Part of a small language model's weights.
Architecture: RMSNorm before each block, no biases in attention or MLP, tied embeddings.
Training: a variant of Adam for these matrices, 624M tokens, 9517 steps.
Each number is 128 + 32 x the weight over its row's rms, rounded and kept within 0 to 255. Layers, rows and columns count from 0. Numbers have three digits each. The size before them is the row's rms in percent of the matrix's.

# up: layer 2 MLP up, 2304x384, rms 0.0423, rows 798-823, columns 336-383
# down: layer 2 MLP down (transposed), 2304x384, rms 0.0391, rows 798-823, columns 336-383
up798 115:155104099151146163113096156109137160111131092085158091123137113142188110068110107146103092086089102132148157150103111200148190128096140125104151
down798 123:107135070184090167160133108111080134111147131065106084124161132136118141109129133104117099123115113208241171108162090160177160139097116106137113
up799 119:104053119122128135119117118148172112082130142137179118140103164093112144067115157101117121097110100106088124116113095134074180136162106117190106
down799 111:126141125054167079066091145072137146145104206121115128164133154138073164112158124133128152160080141137091153148113122112110103156095164130132130
up800 042:142001134104103117129137122109166067130123090180123078139137142183083137121136098121101125178126062100101114138138152130055195196181131116165121
down800 022:122082125107092130105165170123167158117162124136122105088128096181112166147071116130152109163098105155114146106125146144124118102115091163133141
up801 105:122131101137208123135084130110111067210120130191130132103097101141156064100106111145082116183160081148117118175071096144161147126176181128111214
down801 112:096156118142123128114139078095114137128127142070155112163102122119153181149112128133089144129157133130141111118162183128120111158083090142206116
up802 049:045125128137088088147227109106139111107117125179198092128131164105080148114125136121078136164146055122077094120143101150093175151126142140096162
down802 041:181110057119142205098192090141099188107104164095106120131120096058130127100184150147105083152133132138158036141140154183108119138128123123102127
up803 119:107127145146218115133147115111141152112136143111210124162138117081177092136151164106121127107174144131091170144065145145079151137107121105145117
down803 119:107112152139156155120129109106106142126077140073086146092136143152169176125115186100115113171088091121130136084102088155153099135116146113023163
up804 132:096108142159121138112107127126136095163098088157118079112142109187151099067140148136166103176094080117071077138099138137133157139133238091105232
down804 135:146106205095069173127048104090157128166116098101078161100089115123136194139164140154124188097149124109051170155092131107148132120159134107046126
up805 123:123113159189122096211177131121091138087161077166122133091084085092132099089082128125082147147155131164118132135074156092126147101145180115161164
down805 130:099179124142130170129163132136094141109121108147187093115060111084122171135065154170067110122120109128196166065132145109140167114108102135116158
up806 120:118129116161155192108131160093152129149129132148129120139156112100145105129131087172097122087120123166110079135132119108107148090101212135122199
down806 121:160080095161118105104165135118116127093150121095133175160175103085171122091133129080125187161097080116148131105162140105120110119156139176129104
up807 059:115048124198146077134112195121143113170129121127135124154155118135120121107107130153117108134159150114108145113117112090126189176125136068149129
down807 046:190160168134151099152143149091122135183152127172102120113078142138147125098103152203084161120157152163143107164093128123119082158136103115118112
up808 115:129067107128164130141150147122163127131094097089147161117112097078137122105166069129091148107100126103126208082151176190133104179133142154155139
down808 119:117092092137092137093139142130107214110119180061009216136110077075106077064175154168133113030058165104094144099132124131152151188141090156163139
up809 115:125114127112144134114163121124147106195156125104161135150133094133128149139139154124113186119195103098050116147067074104087057131118185163098088
down809 118:163129074138128105124148068124086122148105089166144131094129123101164108124132176145082144156108159121168186138065136158145116133152132085167145
up810 112:142087160153156059128087090175125069107163121077159102141141181121135055125103158140110152177116125119159109098070157115107173133050068112154132
down810 111:104167122151158137074145144182095132090135126078058119131075132111177103209129080132073060126162120056152093116087145126143170119074108143117157
up811 113:114097087120100122135106141105183098201145122149137167155107134111159105076134133132140155213182142079103082165154178105144101133170122126130118
down811 127:133097105104122128064152122145157092102150160083152122158062130114183120134175109130089109122116122100131089138141167088170134126110118153157107
up812 110:084132168090157093128168095101182120184173128142139166134111126162141148136110089110146155085138118122090084165111126173135141156101164118150173
down812 122:164164118121139074123121064133120180147124157107076136129058130115172169177103118121168145090189150112112133171094135107166122137086143066108145
up813 060:109098129132163053101132188118133125148136137132202168109138145091104118084095114121106116199199109099138141166127123101054148166118155122125146
down813 045:169161152161133112087139126151153159117083120129119122143094121112125086130109105106119147149145137145118125147116086079212216147130153158051058
up814 046:133135080134139052135173104108143127201113124120126156154118109123096106094120135106149122132213117087085107149119196161096109163155166058175223
down814 028:164151131096163108162084087156099179018253118127122113089129104146155114095128097171105126206080128143094139169125197138123126075174157153152045
up815 111:143116139156120109145102112095182131155166083139135068120143119149148166101161155081111120122120101121136107119088103120063076159148128133096134
down815 112:180110139144072120112154145109100099117066146087106180143180097149113170132199132147113089116082146137141153130095166130150121138176080074109152
up816 107:152117137132093150082198148130114130108116154130169125108164122150054165119139130177114144139084128121105100145174111103104179119139118173125124
down816 104:147150093160152106141079147138129076157150160088087107141059131255138130145137171136187153109136149076141155164100117155140081125109080156112067
up817 051:025083116186122144152162081107193125179091117163186121128169154085099120103123096100074096143142105117128114165108128186095130117135138084138155
down817 041:111129127089106130124118111136099144151193134079166169118148100154172135165109215169062134131120181103083160138134125143174113151111137116137113
up818 101:138056148122127133096139126110101124166112124097200123151071102096120120090111138178070109184102063174146132139123126140109089140111126112153143
down818 106:098175144145120132151098147155107062151175090146093152086166135146079136172061143090144160107146121068082162095146158122134139089173146164116074
up819 116:139089164116160112154163171065177074208136038137166166173152138100127165087131113128124133126210098125083189118126084097100155133165161088118137
down819 117:130125108169142140106141076195117115134164139114126124147134133062138164127100103176129106110095135204123138138117139099096116145103131158147153
up820 124:113076059104126081134166154133152149108140176131122180117101154129098104137120100094092113198139090115135140129072141114099097135144128121109134
down820 124:114104115147075148119101108173181139148124113138137100099155071133133089147087118117177114085136190119107109156157175157154208144107145088142120
up821 108:109106076108104061135134122127101119119121124207120070129106135092108161132088088142141101085119141056080122135178107118072154157069152163108136
down821 121:129125106064074084114091134138119116127097175132104122082106111079144089167115132128185114096065131128110139159152133157070116127075156083132144
up822 118:137077167185083129173188165093137140164166112108125080136124117102048152094107108095056128122110085097092159162121067171118125110122187136180118
down822 121:134173099088175125101170171145105155117115146160113183151068079136105070142076087084114099134047113191112067186172093125099149095132123106105060
up823 108:115090158138198117130110150054103116137148073170144130163140142141151134065116107120110176128111062173117139077117129115150151201139140123126138
down823 115:113047181157081146143139143155059117133160118187076129189182140106149139119132136133146187103099122138087182141154158085139075110117092171072129